From a checkpoint of a small transformer trained on Wikipedia: width 256, rotary positions.
Each number is 500 + 50 x the weight over the matrix's rms, rounded and kept within 0 to 999. Layers, rows and columns count from 0. Numbers have three digits each.

# layer 2 attention output, 256x256, rms 0.122, rows 0-213, columns 0-63
543512557436546435484525467561469413503492462429576549516483525581466542421550480526423456496512488522501515607499507481434551591535502423505401535548486465494484455553546584510502501508444524
529509546458479579467606508581442478484482419496517500581459515591545509539545550569490416479514516536539535504496495529559497540515494460545496477482578481439432540560511511543470533428434508
427417533471459582518494526489511493439481505472496537518547414482532438559480533560492556574451529440478484477472476539514452492518485617480486516481452498450476399424454459548542510508495519
459500493490477471504495430429458487492512494485544471482523528494544507509544483476516566517551449494564459524525522479496508468500460512465544464447482535522462443478483519485511461459553421
419593543483563498559407481405519565526421585548533468413486477547474427554385463514391517524536463418434492507518591518480459411542497518466648471458466497501468516410466445541402438530511545
504531517476499438559470531581574523456600433523444443488522441529577494519476460525502466484434471556585507460577535426472495590607494548567511487429579456551487545554520404475584501468498465
483463479559550549484449429463508458519485526567524497585514483466497522518523541520433427588536547496554517523491482510543489497425445560492501499537416507532538468496498513505456483542496505
475601368498420449397556541535528499542539438415511544547548624440522427547523507435668444519410537583489455441485382463515422472507505422553488431480499510472593440523516550501568564415546461
495580526492461568514488529525531556539511507517518518453520551598526499496535427536476537572453563494567552511552566432462473509564558513504513535441596457497475556562522470468527536558503498
451571495529502475426495528559474486422525473536481473478512528522511523435542521503522517535507526477479488444454487502474474483484468546526494534469511471460583518480495546558500477492493383
543466487505405475508606589560462450504605429472442555588589487480519524493491473502620477452459544490570474448489449433490499539539488535521485468468552496433429457497523531503563574458478469
448476488514522491498456498525437530535461512461432475453502514378589412543435490543478505580468519466519443529590539512450428416584529479514483538450584559522526558503443471582526412534554422
483517562479555553474512443464502488508444493541503493475500534454485436514446554598473573471502556489500500562476508563467464507486508523448454497517397519517514515528430509504431446521476528
507559550496567553545434477591550482568449449461568474468450480501542465557529540469479419563489413618580520502564535522517434465518520433437552445504559453546532481554470540471476536466493553
472488440495378589482548550557515506468588430517489542521580520493531467482540477497547527516547429551542573453545472459545470504529574483527471520527491439476532509496496451499575584466550487
527414533538546494524491511518518537485474484541487513516485429520547545547462555541514489539442520518607488543533570454458497532484567503532514494504502478528479515540522503461523498520471494
523542500522566521500453467461539512497517591457466446418429521531546492452561486495433551454523438478524489457495518474535533498453476491517511508459498513599498560518471443483488434505528493
519479462452536427476597452559478516489542426475539546459499511535541465451494514521543516464533533554484471518492468457505527555438515489549535479511457423535582501610544537518553578441484494
496569498477468457514498442479462455478528474506517517521520484571512556474536525460465542524561465534493538467554511448479532505473483441531520545528578446511473547559466512469492518541448520
502510509432578544521437431461435513522510505557553458543512517495449476450499547516473609518567473467534607495561457567544557507474476524505551561492494452460507557531437588496480452528425527
507579575491538511607509404471477569618432475523446450457469526449465488544525520486408471552496452565536465472590575535541441493514541441488541480466505542557438537524436485510482474516528551
506553484486467466510393493451477513489529526447503481467429430484466511525598507452551500533488458478497567463508486508574457430532469487509548485564502427550453444467526463406447521477522521
465414532583467523487458461407507498532487629475398438491476544530476506479355591480519581489451562423414449463540430498454500358480508599478547518499407586503425485421340404505545372549523474
485392492545481469434491544514534557517562466465549529442538522534518426472480459539534558570467544543514459466489495452446432565533493540472434495498504460492474477446522560527558564470409486
501423465537401535483616553585450464514533462468500533529487571445493530510456492577571443417505534470545519479488483520448553496540463519508507539465548492398517501506519461604564508522544410
490521516587517496510494469463462566501475557439535425489517500508520444554518536495537508516502464503519552504551517500518445401524560505497484541474586477475494503491440528453498515470537530
498459444472368537538556569518502508504557469408486500495557499465592441536544423437604507458514537590563515451551496471486540491566516443553466580403563544433461491603509427534568551424505491
473568531616475428506471498477596571453487565609427513494490474494550474483506519484500547473443466435433537463515457490510470531515454556452546552490435582553621417412489440490497521478491514
542520482522454578536552519538522430520552426467535533509557577519400508461472450549570482455471579505522540501437464476513531476531414582496513472519518473457432478483460465509537527400448542
507528494506522495466523513506546437502535503496566526494513453560470551467560549459475447581448544532455486535489497468540494511454554563467454483555467495508509523532552567441434474513481488
449559533526522467613437463418437521512411513506490414581513547496517496560531498513433427608584424500543508539527585561539410359484508529435585533468553455579534531520410477544449443501528545
478641471487570391501461422450479510401514574420524498539481329556431532402567562446440617410497443546435480499512460525612600513496412530576543484564458449601589548520476612408403464542511527
547559498432518396520512477476487405468444516495576588530451466552418624462542551403479552478592463572412560491439508468552488572455476488530459456642430527445525498552540496507456486528453552
515483485412533532457492523506462464545528464437474510475479464436515483530518509510539448547442527563545516484536476494514443516512581493461485528535488520495464528518533552475536556516557471
439475531488496503544537514565531540477550396684522486478483547539525553557458515548488510544517523471530518482478612471477471494568634445426516516521548479421482533600534464524554535504483432
459497554524587503459450526491512486463511517590487430437438416514496503517538519515399505594529441509517543522479533546472528538432506505444475432491514463535533498480574502426448511561488543
476438506473537501496493502518455569434493507499466504445537483515456500462506483519473527517491552508453564493491464509594549532475503541630523577485448496505494491573548444525473495512436484
519472457525538545531480489533506536450489516454527545481491448469525445487612440479470549497472348533525510476419444506526517528478446566546387515487449481576581510488504562525423538479501567
454567530529610464523476531472461530498501547588515473536469541509473552493488532558397489543480551573499505565545496503524530511494499529512579509487491500557591564546562477496498479521448523
509409482472510431464542584561415514499509470445558531457547532483500492378478461491509519463492477546489546480515473397371531547488536425563416548466547579477453504515528539428520606435377597
445506508407504542470539449497501454540503493540455517469536573540447560472464496472472503604475468500455549481518505454430482499473589508529511511502474519466523525590516501487519493520502420
509463546524518509509496496578495453482578449525552553567505526562478603437428511615498542462478610486508540559463528574463499472432504561550437483542583529432399519536446519491472460491527499
483527476468546511500549451498452425468515527512528520514489510483472534451536529567490580528522511525413556524492427544492557527532461504547469557488551493452531540555504532538513513491597488
504377578544483587439505465479533450561469454588451506531503525474467542534437553450478470520506533514515459531529461588530420478488558492455515463517410524517532522420516468503572548511569432
430488535616518501470498498388457548443577682521551449517440437582452470535486512470525530443545448423406561429389514585591496419503536546367580578475458520508459445395476455451413405489550474
542377450470508545523521455567395512443467433437507524481450578511519533436528474558526499478472593490497542547498518489448571543465473474563488519506543455471487550580501503432521575531560486
347517567466583535551494405378519538496424611609405373453522516495517454514493570543448487470510495444551486474611452568547481468532536532460631567492392597593489531393461482530506413561515520
498451535515514421517439519451562513581388562566413493444487566512506527469412466561462568539555497502465526619518541488481515472468515507549484505502493494547433494566490547446571453521522571
548502446531487535556442488518502540497502488524493444473503545461467430479510416454525535458489479523482507454513509580498500524499441516508502541562542524528482523493439553448514507547505504
544483556478544608534479457474450541502552443532521535555542461434535492539496448549488523540523553518493515466558611474490581458555619474404450582469564476385430511466446479499564485492438498
512510447523500498527587524607526511412504414466522563512511409510445556469505598451497506493506457532469442474402539438530491540529529532518501444491541403449501441540530526533501506438457444
536587460489489528499571520514436548438550480390498539436544507532567480474581466519572579408461494514568512434517472328504563533589522471535386560485615497473492473538500519433567525456469483
461499517546512468472503499500544547460544507557550518492505497509515515505517521543477518515460476515451510522518497531450480562467490542527480510508500477497548490577486531452455504488565507
550636532593433453392497488453606455505526533469583504464486554586460547513554514469512505528493502480471506479450516529588414435440461533528536403620441518505523429474483557409458389488443523
419591517561519536534534501474511503461521571501523472484504450568418477550503564468501554356473460475435544474481441566539517446556476515496546593506463601464463475413460495421417425464436540
511462458462480515486535465528503452548501506576416480554510520452536530489482562511527376502505612610504526514536448489524508496577448476509516501454488480535497534532520555542519496493469478
465515481464445469457563468505495461570467474386525462498554531545496491566519566433566509494519435508507497492479475505526483505479516403562554471497502528442451462511415561535515520407455534
524437530527481486509517517515509451511525443453427521627528559459423524556426513464542479518485512593496483495488436517465412465483562455434523465487477584481438508460458437492579520456493479
458437437467451526516485494534490437531506442608419539499552524503507477548467427443543546513517489443490487421486467518531465587581415469499510519453508532445513455500487415548575484417510467
469447456519431512464550478456541471557545455507456514528519523462484485551488479432566498550497525432459430455476487508557444442435495489519491454470423505481491458474514463504542462510469447
560412494474519520566450410481524573494460505501481466456483431498490434474506463524494519465560453507468550459561573431499587524498497500479511486474524425517519556541537521482521550529520471
540565549449518570567566393500481469540480516450528515503420407642381523455641583453444570495623435567489537500496522551648567481506444510489577455574494477591514580485551530497374510529503511
528602496465534457534503563468506548461516497431556490498504478572502423422573479373534586460598374547457512508569452396604495511468458515548512546405559482579492529513435560414560559395482509
543646503431489496484512485538622509549419484487487506426514494497550458542468465495510457463444511489553458493556525505477427425530534509474487437527514553494563490490483536514497464500491507
541442475557431561564455567496505534508481548493505522383461467437553441553490407565535483425520486448477507413495560462423546481560486426504552546458521542466383473501470491510543494469496531
508449487521484494503482484426522502605492481486540536550449480421421500482496437452516518514617401525517428571498537428448490444430509479447401448539435543463483480517464589541477432504450545
586553502425507481574522478533496383467412428454510545447490445552482504458534532476449443519532473618435519498471578516550510588440442481543548429521504444503585477576550486557475532417503474
502516424551484530486521582432481541502450528525551547437522456513540409494566425416542542523543379521430427449437485456461411480479552493450480457459468515527563375441526509530465509476511504
526515553548547523526442471509553557577522550594513470474500496493498496435577517462454501532580465527498544502577592445507578457465492499427529577477424476511453558492493551432473468529466479
507545477470518561483494463518456485476517509476465486535487440517550523491492495498465480488463466504512474524531487428464561497577530495530505523489546450527444518518507467464556502555492523
531502461543479543527495443480529499471523489488526507526454397545541447558534443432477481431524320556531524429470534458501544499512451490502589433550525506501558468492477524534486516503526519
544430529420464508593508473572523533425516463466581516536502485503558574477424424479424466591454497513578509587511525455455496529489555516532471513474570458502407551578524541493574519544445569
462559493453575418581475546530416474431439505562525471509597481534521550462555569581459461445428514511519603570567489497517515474497506570523552625541522520451525532454501438503443500518428563
487485483556449503474511507477507515500547474528444503407560530509544425515531491474496443472496486475563485486502469492507471478494576514466546504429530497498557470481530493548516514493492453
506523469459462522480503559479399509586497444404446505433565558431541426481539497541515462590457476524500566451506512557498439546510497415568522501493578497498501487535528501506555560434547504
462520509490425627542518512496494502554578523580438467484552451508519439502524410493470530592503537476534480509541518458548474530515485525475442460452518476470488507493447481505511469463527516
514575561446464487507568493495501368486413447464459541489559559461491550482523613510478482495543487551525558545497468533519498444497555432473516454548491554486495501521449493509510479462521546
444535493477456556547500568458465587464527458548454465431504492472554475529457494501554506561467552453516453407503572549509460510547552557497544435503504476475472491521477422582503541544593439
507487482562483511492502492465459494467484561521470486415566518535467456514479494473537528464469541384463507459502488505489489416488590529493550552525510562440460513465492433485534447570524509
441520528559591434412425501456444472463521565506556422582389467533463558439520468450436510514516458434382584511523447538530579521435451412544504531512524511494464567455460502502361432554528556
408525628500599401584436479406534499446417546596554414464575434577449509426519536493448594400587475530489522547501564494557516492467501548487561533525497472607563595510485573438450456554485538
504604469496600495565420478471476622550449542482520465493483546533494507517478462465453616545597509493545556535625486533581526540548478430510611524468560503504507519512488506439503510494540501
471517579544579449441479454503427546526469557494562457557421490486465592504509601557425462598551530497478497532489490561539460528449516565473506452557422483588503506489528503420453472557500616
428447469576476499480560506484488541454476536535406439572479488404506452539507522498511412523461491502502412447495462515520475457534487551482543455495477524503523445426532411524481464567543468
547505496529454465412549583540561508573490459521493514498555518454529450654529553459544452532516512599502451505581509482492479505551469354452461438464587533512511456449515494497536495420557494
520543489479494448565434484514472582506489510505546479519469501555561568426499440428462507529562501526477581549576550469496591555505497404540507557508566471513474600573461549465477512546471597
471426513470523492538508495550504531542511544537484452459496475529542536483400449528414549484482447409553455562479517524441572466484495525507497496461528431439460561508522475507485472559600519
460473500498498506550508493504504570481568514534470456539528494453532459445468491579523495496459502428556519503582481487455468428537585586554494558427535527534466546545454469540555522567529496
581561519469478534511486453536563450548523444457471495463524418459509451537425483491591528424475456519483484518496478478486491435562500404524498396477567582429418443510494498531509533426510467
471494412488408565530547548478452538496517474490437476522520627437576395542433444491590507452457446478563435468582389461505469450559475452508566508465606533479477483444472477523602554418533442
561475489495486485511520467535527479515470444447581561450496540441520533467534472412498469575527456633507470546567560440519484511454523404516491449542529510497497550573548610422508537488519573
506528543543535486453456413577546496502473455487541566439515449464473543464524559574465531539528487487494497549461494503475495526475509502475462524560455485555516461473509544480509505579489478
437504519524598443462508496447434574445475542557490503514462504462462498557538523677423516553529510471537492510586530481418504503530498521446494615552492466509565490434490471476474489595422532
508474510487565476535439550458587536532488471547485425484479526509487501454470435410484542427503439465453560501508538550564546509445446442560535530461485445481483533514525557487473537483514571
488453504540644441497418454495458470442450516457519497477393433564497535473478511518460561464587496469485497504477492483549576561488506494467530513552528431547523497469520482517451495532546495
486507550424532494589496503441495475435495508513482402494483495620521511466558474481505514425562484509508601441587599441502540498491568491460527553467503497539449521525473421464542502544439566
519522458405516543565499465439435522494573497504522486562422488514494516445522380506456590514524514425492527456549532483530529551535481454546566521467551432463451571562568539423518572533455439
509564489459463490563582508586486436575495427502554503531500496460465550531557489389500449467542473560456481507555510562541492590421471481578545503559615552498500562576532506450484529434519527
547409438510454548470538511475540519536485505521452527507503491474488448486424478487594455513455579516472435455490469500472454440494530505448436491522427565460523452449495492531523527536423441
484494518539475471509544490484517489476533420545489542533539517488486458439566538443553587424547480488466441443460440499468536508434493445481499502469436540450497476507518562535443514472444447
511512437517439437423574546489556547496487479521539456454529476485533517518517397413541516521492407519514475459474566461468475487502523502470562392458463418513516446469560453488522475466555472
461520563493525467563537421409497460451440604519490496488498434519459537477539511507456427526567454499449532523503507593672497495493475592574556490489372467608633565438501450531417464568503547
517456477526402506472554457544473492505511416425566539545426510505524498604508483424581492568552423544484432512476549537480475484445508500469400461507538542469461480503526545506482474422518510
422577590536603519518455480426510509413462481537469480444470442477542475516511523551438516510475449470553482508431482503496486507544553607484484441467458517520577470467511460526466510535519484
434483484496487492485490521424628445460428534540463489565495496425397514505458549584507543507505594474477442480423441523485507495487463590476486420571421462488531442439512461481430456501488435
489496467582484513527408578403551592423509594569425475476499543509528456437473475536506584460437521433430465460493456480559485473574418522463535418457404481544535477393483514459448470518450510
492484485507496503567497539456476510432500483637484418515490534490542481556465472542474423526545514501520516523552539577517478420475511573478522524474530557507455489474482525497502426555485515
409588599434573421524516404487536479532414520613542479512425472522440634420492641534378547455515567523456540513489570557575500567413513448552562432525481486527589540619536468500392446551537543
432468544575432514413415507348511621515538605540465480452436555533543446515445435512479563546469551396503405496446562450424459458586569551414495516489522623569526478487443474458444428590446431
463425538589546515461516518509550466477499494429498530511482633536530509558490568582518442493426545524565413553464449554506554451481476455525452440527421530492510490465486464559494494466506459
518489523479557497541482473439469477484477530433547473524461449503436527479524451544509510418513525510504479555502498538523589490503525561601507549486467509565433568539545509449447517537522547
484474503579593482488450519473463600523513572525463378488448474511564443532531472505570474486461548523529554473588466407449540454563615531565483565413540447554487604539427465457478528519477461
467488476500564482503449497503478587460492492543412451508459429449476502451555437457492564591508432511492543466574490429499580515473503464504484476489482477496515525495539489462475437568504488
461542528533408572508508510439406592343573542540445504496515487443592446444541410494532495534466469466536513397583488472454534367593563600480477628476566491482488515479408388514484438601441469
465456532505541512551453460499498469534444573470494550470521505489489503504424532620451501520444580556574490548477485491479475485561436582541504468567524463524554492570455496530520482554477503
380560619454507586482490494509487463589499519533467432542561593490534503508518562519460477532517541403584519486479544515415489438517495447488534548335533495445551557456464449478435441497407528
494463465518439550544467455385458558484530539521457457590508512425542489504477469505561502474468504480574466541558478521463573408517437572485461590444490527487426477433412494505544476569501530
500584491533516499493489427475412559520476499448542500487466516573473504489477594556510486443580459527540556491493508469549505497507517502521507516510495554515493484417494479446436472469476547
494468516443439506498465537487497509471562491479420484566581503483522484532487432472559464484510499449466527475612491551519478452582521378506484550421419506499494513494397455631532502526472484
487475454554456490511508542495542523499492481475467510484523550451536458590487472446560471506503568554550479463491506508430436451498596530441504474549501589454526442435488432580536543494559468
512571433529466575438482515498451500565470523558495456498516576545531457485520500439524531430486499539544459458488515471499430487521500473501514502486509513491565510446530479497487493439519540
571415427527447477493477504475577476593524474413456608605576507432409445463489451477581511459502416539470440425448400492521456493497428476514499441496428656538532367502502524556527522453490465
466483549450519504534517504496518494444483545523554488474500464510531571441467474557448548452523529471447587512570528512500517488489568506436454579486531422408484547462499463525495516542454550
497562510475503524602482520433519515547449517478483474530528476505505466529387491441477481457467462462513529464486489543547447487515485528497514480511455594519453435478449487544494522477466609
541498473376501493570603569556446361407475349452554539515478519548469600436633479516499556492611437632489619521492481533511544628419469487532453604548603391490590509638541591508581654427471557
478546543542501465529425470532493485498519485428532514572550475546490471524504513557492475497471374529503463531493432471454516472540528510545484502507486526509444463498490480486471528479512667
491521520500461503419505554535508397475520479467601550544579579549485544509508485440481507470470496541503468595480494474460458470491482454502413553474448528520458491513491542415612457425458554
506474501522496550499510506520607429563450514502543456480524529527465425537519529494483405535522527508451462573508485547545483496469510505518468525464507539515432514466521577497472455437472519
460483496467514452589484481525442422538431491477559516526486563520440493468452448512473490499585506523461587553510379524462510541446492448574510507581491526514481548544514584519529563498521485
503493490546526540489461467504489475491407530464517528526545458512539462523528426415533531528519371471507550478515499455498537444522534518517549476506448489525510473448469475516509504550512477
479407526469565490504521460535465477447503455483511550465413497527476560490477599538492511453549570547504542529434422543558509509493509499575523505475463456482592494611518518511487581442566469
467574515563394516452578495477544385475505468583533580497548494495434488505472515538532527471571499500419471463371480528544455461489541519439414439526425537484557426486514509653499459489509538
542455475488547417495502531478458533472462415523588499548500495466530523477528509459493502550533480527495492538524526489501510522426552488426518520526506388481502523562533609532410510479466526
462575525518522526475515476451535528500554515537486387536509480549528484564500512462482503548563411504507489492533490483528516494528502475503553517400480520519446521504456539428441499448493525
469464501514457476480471496510525527595525492555454462429455536477520494549475489510553442540465573497534544479529558459426483428533496481447534522456566564483436465445535476522546435459551464
529569514475569529536540543554435434528474451459501521529504505503526515442512525464460502486567462552552469537543482439447581572525512380537498453559564475470506498539550568513489539541430416
498490460446456456512553526556431506508557468488556557528464457529434556511567480432490487507528491573433552481447501469487523562508556487453536566499533436475483498507586488446477502454467457
517435509530488465497569472515406457476447458500448501552534512402536500468464493568513496550491502558548532487501405551459483444446462486536518469503566528473516492432461559524542586474556499
456488477434447494462526525571506474445501455462466550477535498392465453481420491599537427430446624479436508493468420535430457556523495491472399509554480550433444466428516582636524539502453417
513441469482484494492517554501493483498443463496499513549473526451484549552485452435503434430569524527499453581490531536424527488436510525422511493498500468471523480479538554473441517483506473
371446572495523538559477478404530496528480682569469385427407573518467510544466540515517508452578602397447511474489527599462541406439504513462539505503443504515479558481417471482389455564582461
455547507500570477549459467498480534615477481555522453548452505493500514497492589571422404592514534527555507554492542571421533503451534532425518523454479440489489513495521526470491510513483568
493507495515441598533587487500514486527528498457470463467532492468467451531513414475535517459543460478538472476537544523513532498554460473620520505495555532467452504523502412519579535519552540
518477514472441561536499532440537509494545549484527440511514544471389543470521518496507504486534498406451531564458557594498455402408512488445438549503425538423433499467454518481448409513523570
451550521522506488478509504549533502474492433522539477520508501502529454539517509628519461473482475559564504435466533564430529528526552458405465463486537454479533492467511526550499442501485492
533516558477466504494480515525473489530456513532506479465495420487442479534535502496489461584496435467459448524440557540475489402519503459508549471483494513420483495466495413540456461486511546
533474496484483511541500527571446489548405484454452513487530607437513450437474503551517442571469576493423528450478443570473464502463447549573433550492491509531496540528407500618560525511515467
452523586546582436517402502472500474524416520535505482512500507509448566453464500463412528521502465501466523530548549492517475542462544526493565489576493485579549532533507518480492466568431614
473460505524565463483417500467568502492429483502542465520511523501459471499390526544495540483471420488503493544521569521544470500522468534463597533515469474546454492508471519465522490523512525
459523575441532451547449456471509476495466474522471490508490467497430547500471480493469571510551484454462503511507482572491507484417560472501553489572475488510478524486481511473504500604516485
418539560579552459522494471450454528484516549593502438549467487538512489528468568568472526466516530399480449498472433542525491460501544554362532577531514530496519473363451481482464411533488483
499495554526562493513453473505523496513608451524560492500517419572517545525536523540457388447457564530548598510490513507537608507532537517449470566585503432506491535472601469436399524579444504
488547516539516522519489499454492641485541573480522443439509466548570439436495442525453527424500541506513482433551546489450518496541580537456479565438544488536441522466495518382477428557412526
430543550528505504460441475490464493502506629522513477449427511654514464456502490435438511459541509418455561448508528509517570481450494496497496595492486454512483528428483573441441429533490509
465510481490482484483500583548508473533583402500445498519578433475571433564425511554585486415444603463548466440479502542513501474600417493488450501421579507417458437468515513611513542457543444
522531456585456528495464549520471533503500528440471520499568533497508450478482430571554506438438510428477523429452427486481535448582394573538483538473510532499539446411453493509469519477481504
531620537487531518554502465501549521439463471516510548512485506532472520529533524488449479517509487514474463544513538568553477562516469475571546525529523564604598446539521478544503476480508507
614487496486494452417540541552545418520457463468601599510493503568475557477530439476552529447530405633472410540488503500491504521463491422505413483565512452479549425569521557496525457444490529
502491502480470546557452458470561424589562484501496545501512517481416464558488534478445440564480432521539461509497547497544475503474375444483544471526413634488477492468435472495524459417481570
580536507485531442487473558540460508549436497518491531449495519508497588410492470603464496602538549589551515625537545501457479570469427455527478501435529449589499526571489557488486525498475542
432486438484508537500499516506421560477535499482404491435541565455551413556454438477540548475464595480507537439610428443522540519620431517551527483484511475476517502463448497513512547549489426
527441567517540450606432566505498460526474518512463532575526435498517536439507504565453430528428467527580489540514493460466576547571480508499565526407551456493463527524551481544568579451511531
404465532499494494524488490501565520446552543523512467461509460506480445518525504474442471454496516447461525474518481594524507463462478615501554467473431487507485505450556477521415375518537509
514524474538474507477453539453554501506494492471500536570517485485456485577478569479497416555479453519486477503550464455532474551502466575559503495512474543511497395467519488503434521513437548
457498558477535464566489501444476498506436552546525517554508547379485509458457462468446478540527528484453536554503473551532477488427514534413532592546504527483524529493460471566429483565471547
589525428409455553494564510541472488502528500452521522522435512557498566474531466420491504448515479517419562472507484531522467494496406439556425596474519500459467550512511473484529570440502492
484522469436482537412562427499442509506513522437527463511485520449552475488489421534590472468529508534460533472606449528480545529501512469555382526553530454490453533560501557538514576576608517
559476463483509612572574501535438538455536455437520580468495525456552475524504454454497496530500422494517539448496511521457562525588597480516499515455490501484528508518504487515580528460431500
544586477465416540495524497468509537494534412468490499465537513466522523511514469523586506620482521528570477422570515520491414472503503414512537469425528510505487532455468511473598521453438437
491516427533488490475573564541430498424498414484473615449576424457507480567569560490569458542465458522557491446450488496498488466509565457508509476531499487495562440511569483488527559467523397
462495497600441543463507497472414525482520462513475513561485502464526461581467529562561459536449562483516526489512456536508467446602502571512502517473486588488448421460460442465500492462507446
522507565515540502411475466543539490520497496509493493551456471529520532531529535453489528557477528484468543598462489502539392509383528541465456516522446505487515476461576535425529542475531579
450511493523507413511477540541552479392481475531551567525484427475498585446525513612489510500505481543456486529427464498550499515505466565463390437484455499510543459507591541550456489453506488
532533483430457554498563442472490488505521493457549471494481408548466538544455513469484513552500473470484469453510611478522479470523537488490527490422517422477413506502493512498484506423546466
456487469523426497542552568479537520404509513489473419563502592427486465550497425534538471473489557460489506492518474551530535490489472544513487562486584487431447486494483479479517474527527501
479451526499510467507500427524534444507526497523506471567520388580453606441414516532495486546519543480454542533523459490453523528446500549538550480509463535509474508486472495489510459483503509
467442515603561455492463488549548498491429522509464503455470542477482489490464573528458496435521577545469424545486529526455526540487406552510448472498465490474628507512484526565454465538528503
424523483581511513511487485471474498481508536561404501485491501558544474495526569531451443475420539498528499481484490493538477489471483574520508573408484490549521473479505427448536460468518507
575449455440422594443500517525498585508523512490458478471496492415521467501480467460547490563491513523490493436569560471472453432580550451406479483423493527493436532485546522486505480523535456
493529502447547523547455443517476476473396495536506501502493495472506504462487453524459593503618468553519586524574426527533533524473441494532505549475497559551531539504470534568486483525498430
457443497514468501576495541472544509404521491530437510589551555560518548517461510478489497466498404533484548482499459441538521533529462560534459489464538479461554467537530433507533505529496508
431456521483512500557413466391482529511447530478515417587479562528480518518443508462455550483577380448480522494501524508446483472466541518497572462513482536569473512468482417519505460519490542
487449528562461500450532559413513506436585529462494505473481495515490512542473550571522451549363539445482508534447536551521380481468559639535554492588437549523401418492467473493490587520523565
489547461494531516530508530497451573367509488545534431446462449491543479511572433459493488473547376525570524427541535473427487534591570595415474514485531512499571470453511499545468475523459515
526497489466489454510465549486473558615454507517480464346571575444595436536493461440509485550485452551563541460680578424464470502583502443475536436494622552583558492529468424495601521502551450
562450486500576479514458461445552544517569491448510482555495437495479482535537498461499484450499439621514555593550430488567516496480434557522525583561429537544558516503519545446566544522506550
539522545471477562514465475511439482455559539467529495489525512456443451457562518567475476499410512525517566509537460467507461464557484584535428625454409471474481600479438519480499485501422563
544580548488488499509512537575537532505490520527478495455467479465471584452575562526501464510443571543534458545447491493560530554440392515508487452534509449510531504549558546377469512488521482
547558506503518446512510517483531497450573600525516435566451433611445625457536586472509512462527551477434497399514522564602516437500456531534566538452486466523477545512477545478416451546451486
527480445525483477482514515509514481460499489470508588510549560533527449473512485430531464394450471577475492501495464470533545511548427508523509472559443437552520450583482519507527549451464484
536501506508602457527446347486500452409424531458530541513439426498451576404511568466399575401496434518481515572430513470573619540411477557498617546561456455502548544591524542473416475546441541
507553537494551470531458424406556513478436602511497387531458509599472566476532495514410538509546500428495563545545518498581487478410503545547601473537496413589471583499515530458444554535515552
508511509516489513421526538542491490516524556453543516469487503497605480509509518454566449502485491517482496527549472411499511473522616503516507492500497509541478560435600492394540493496442510
456526510491528474510493448487500498525519474450543558586467448471443460530538591595498456489433472492503494494453511498526509517534527519521435496535473498446502470501554497594453519522492528
527499526447475457470520493506403505429587497432490503535511495499511509441516410420539557559480433463508508444561502457413495491591554471518401582467515492436457494498509454482500504472517419
569487463448495531520517488529557459536516493371525554601515476481358578457593487419556512514491394550470526535486472496617530457476441436506471501560427515455503512588497498472512523510507567
474515561439601360530479415518484406433389461531592509587433420528410626444560572574378503474542495588415608621552524534553579570411420481502523559506561447537511581538537573481400461497478569
529403505527452551461605561542506532540515496526526448527471574417476527476584434584574519400489534486500493474482495563493500476489554566501483489481440469468453564514464549501443519518503494
499468465528432543506481497463487646506518521517413496426519474504503363554425419558563521547504513467523415451502497437497461445556514558472498504411538515472442432435512483508483505484600464
528508472455512437542437520529474488553501505468484461486534456550492512432475496496479521519497553479488513539502506450483524575506440540521497477485573470553443529493545499496507490486537505
508505514500409594426567608420458471473609570438497523493525498566558494558552384510528535431498514394559495446447566470404497458559548508508458501507545551428452448452454409516501547502536505
565430412556496497470629462554350444403450426394460559525399544498404552400597573461557589499510345590452513421452409490502581548428515522611504519518511512501557551555496495454516563440565452
558476499519434531512496503482583480548455479539421570553573560521500478516480494493541480474502496516472429522496489514556418507558383443490563397468458567513532446498483489563543485408565530
401538571509576419509468445356528478582440585560536413453484504567440548513449550432473562488547496443454536490452552520512527437470529502439524514555416571560468550431456526449443461561561501
519554441533479538472478539475578493554457478480503530505446506523460478511479490348565502451546426586459506466521487473629504539503450496534476427517512500516579493495523503486522492509509511
557459496469499450468579549567510405475467469503545593511527610471497614474554497449513505493442470572465525514434479536454502579442501445541441530543493491502577502537561556443537622432448520
447509516492444568483593532483462416484443462518464496562512463517529515538509573544505503555498515473522515484443524522534457499499442481415567460503492526514569511409520435640498420509458444
481510501575519483480447500486508523592452532483493525495568489480434479493520545502452455475460475433457545513418487532415487519512464563482524458507488519454468447454568499486418479485497552
531521543492516508498448504533485476468453496518490487488559541521485505507550498562425501628504495580614505502588565466486496464527549526475449553469529463567501505517501540399548439482524540
452529551504467590482458472456468559489554514570509456564592483497506501543461432501549549447532479436484531437561516512503444424599655475500510565457460538474475528465394473543543556579482516
517420475520430558478568602464528546488542437538463544539523508480598435601564430515515447535459478568578452436548495508488457535514490516447527494467613484472500425499509540451517535476408507
527470390502416556430494508565513529557497504454529533540516612469576434550451475523578457534481618537470453536560401575511439474539395464633467525462499520379428456554450511467537516433445447
394462475452526483527494450541474488482517440573456482519543504443515457515598550591489401545431535475479545466514529523538501522531481636498580524481522506425543509497576472596468535551522487
480513585475506446538515494474487418428504457586547495652491442441490634527489541507482403443558480488504513542465525663607446476465489511478580472558444508494503480458515543572452456566516510